From a checkpoint of a small transformer trained on Wikipedia: normalized queries and keys.
Each number is 200 + 40 x the weight over its row's rms, rounded and kept within 0 to 999. Layers, rows and columns count from 0. The size before them is the row's rms in percent of the matrix's.

# q: layer 6 attention query, 96x192, rms 0.172, rows 0-6,32-38,64-70, columns 144-191
# k: layer 6 attention key, 32x192, rms 0.17, rows 0-6, columns 144-191
q0,093,198,119,167,197,151,204,147,230,205,163,165,288,174,175,174,194,219,194,214,98,205,190,183,224,177,170,231,280,229,190,165,184,181,223,239,207,252,257,249,235,217,89,207,178,206,250,185,262
q32,099,216,226,182,210,237,152,193,137,166,229,179,232,229,187,167,199,161,145,177,122,154,201,178,170,155,239,191,232,245,239,215,162,209,176,257,176,270,256,180,169,222,189,185,245,251,196,178,217
q64,086,189,205,221,171,216,181,162,114,200,261,201,215,187,217,190,200,231,208,155,182,204,171,183,192,206,194,278,180,199,143,256,100,245,219,247,214,181,237,184,138,238,192,160,235,206,177,290,207
k0,110,178,170,209,193,148,196,226,185,171,151,207,145,204,166,115,117,215,223,142,223,257,231,213,191,171,198,200,271,150,224,215,237,232,184,270,171,187,188,160,157,153,209,214,187,198,239,142,202
q1,086,107,136,149,218,209,183,203,192,165,253,182,153,225,249,163,205,165,174,224,196,141,220,186,183,137,167,132,217,251,180,152,162,271,205,240,211,213,273,250,191,237,193,194,238,200,151,227,131
q33,086,161,187,197,199,171,183,176,190,177,271,259,239,313,220,165,191,196,211,202,124,176,248,191,171,210,136,220,271,217,247,134,181,186,142,216,212,295,220,164,240,206,214,176,241,222,202,182,211
q65,095,189,202,188,167,227,121,175,116,183,256,128,188,179,168,183,163,187,174,186,205,245,147,215,155,218,147,179,263,200,197,141,208,170,149,232,177,165,207,162,195,201,152,146,191,149,241,141,224
k1,101,222,214,249,218,201,207,146,195,168,159,179,184,220,200,224,172,236,247,147,172,285,117,233,227,161,233,202,190,198,221,263,154,239,176,256,202,187,145,226,165,206,199,244,239,131,191,290,164
q2,092,156,207,189,145,247,181,209,175,166,201,207,246,221,200,241,220,165,187,194,249,182,255,203,188,200,218,179,233,229,178,156,237,237,220,239,158,144,127,242,235,249,188,174,189,164,205,166,177
q34,092,196,214,193,130,201,283,134,221,184,145,204,170,297,221,224,238,211,225,204,107,150,201,203,164,214,137,333,152,231,182,206,221,131,201,178,260,144,216,313,186,156,152,205,197,174,192,263,134
q66,101,211,161,136,223,274,189,218,162,204,279,304,220,232,202,202,164,168,199,207,255,227,173,233,204,168,169,191,214,202,190,149,198,167,165,149,222,188,288,186,266,239,188,250,173,196,225,215,188
k2,102,194,240,189,147,222,173,207,191,154,199,170,203,238,150,209,158,168,212,247,167,199,142,140,156,164,255,100,222,164,216,156,207,244,201,191,112,225,201,173,162,168,200,224,171,176,215,217,147
q3,090,150,232,179,178,127,186,158,188,186,201,191,251,153,172,185,173,171,268,168,212,230,228,234,248,284,232,202,203,174,207,193,199,296,317,157,207,143,240,156,201,254,176,135,187,217,211,293,259
q35,089,255,218,170,238,222,181,248,243,194,189,217,146,200,169,155,163,243,106,175,248,189,90,199,193,154,189,199,204,172,110,269,192,219,166,200,140,208,149,262,252,186,231,273,165,194,143,218,136
q67,096,201,203,220,152,202,195,273,227,193,238,280,228,226,165,257,184,239,123,159,278,139,268,190,258,163,132,158,202,177,209,169,246,196,129,192,206,237,217,226,224,231,234,231,274,239,207,210,269
k3,088,178,182,242,199,236,182,156,234,158,214,157,193,166,210,168,165,185,321,156,132,202,235,148,230,222,231,209,231,207,201,144,226,170,193,215,209,160,269,223,204,167,243,267,213,220,222,164,203
q4,090,219,214,277,254,220,174,201,150,262,296,195,228,153,286,126,170,246,245,195,186,189,219,182,192,192,132,269,185,192,159,159,165,239,164,211,133,165,264,151,165,254,172,197,203,260,253,166,259
q36,091,204,145,155,149,210,195,172,138,142,203,252,209,172,135,144,245,204,281,257,156,148,237,245,159,211,193,262,230,150,200,236,209,112,164,208,205,185,196,137,145,262,211,176,207,172,192,206,187
q68,100,160,153,173,211,179,220,133,217,258,208,137,106,256,190,197,114,203,198,124,164,206,193,256,219,111,251,170,276,203,266,280,265,190,210,218,216,123,177,170,121,242,134,212,209,224,261,237,239
k4,093,158,215,245,227,230,204,243,229,237,239,114,249,249,195,257,248,293,182,102,163,150,236,212,212,168,216,163,229,186,208,145,141,215,214,248,161,266,303,198,238,221,152,162,148,174,138,237,67
q5,152,200,182,163,184,245,199,227,258,257,105,238,192,154,201,206,194,179,183,279,226,209,205,197,252,86,170,180,124,236,216,205,307,181,145,238,206,250,151,175,306,141,221,150,232,132,206,180,224
q37,139,138,293,143,247,246,228,210,199,129,176,253,155,281,187,196,182,189,155,196,208,252,194,209,273,170,224,266,220,238,150,204,169,186,181,179,163,181,216,156,229,185,276,222,182,191,172,220,237
q69,131,243,256,257,157,229,147,176,197,196,221,211,175,219,263,163,166,138,182,246,245,186,251,234,218,233,159,145,202,241,231,209,227,242,250,164,259,135,152,201,248,221,232,158,222,183,226,220,195
k5,093,175,172,131,190,167,156,200,168,233,203,218,207,172,211,189,144,190,268,191,172,275,172,226,191,128,189,233,246,227,188,216,179,205,181,166,105,142,218,182,141,69,236,250,182,230,204,202,140
q6,092,240,227,245,195,262,124,246,177,196,213,228,185,185,298,204,215,224,192,209,133,219,193,269,176,213,231,233,231,194,196,149,179,232,210,239,140,191,219,179,222,275,199,195,175,192,213,133,218
q38,091,216,230,246,184,118,254,131,215,190,178,179,268,229,221,201,244,239,184,248,173,221,124,98,199,212,196,150,210,277,164,169,197,207,253,206,236,153,182,180,152,144,224,169,60,236,177,185,122
q70,088,239,168,217,209,189,197,145,179,248,204,136,173,240,197,199,215,180,207,229,193,251,206,167,167,238,136,262,234,179,155,282,175,218,194,184,247,277,197,255,219,226,155,230,188,245,208,128,183
k6,091,265,195,228,135,261,263,268,257,216,249,193,246,191,169,216,195,170,173,210,226,121,192,163,249,214,189,226,197,229,245,188,218,185,213,250,190,191,148,179,219,300,188,148,219,195,205,257,194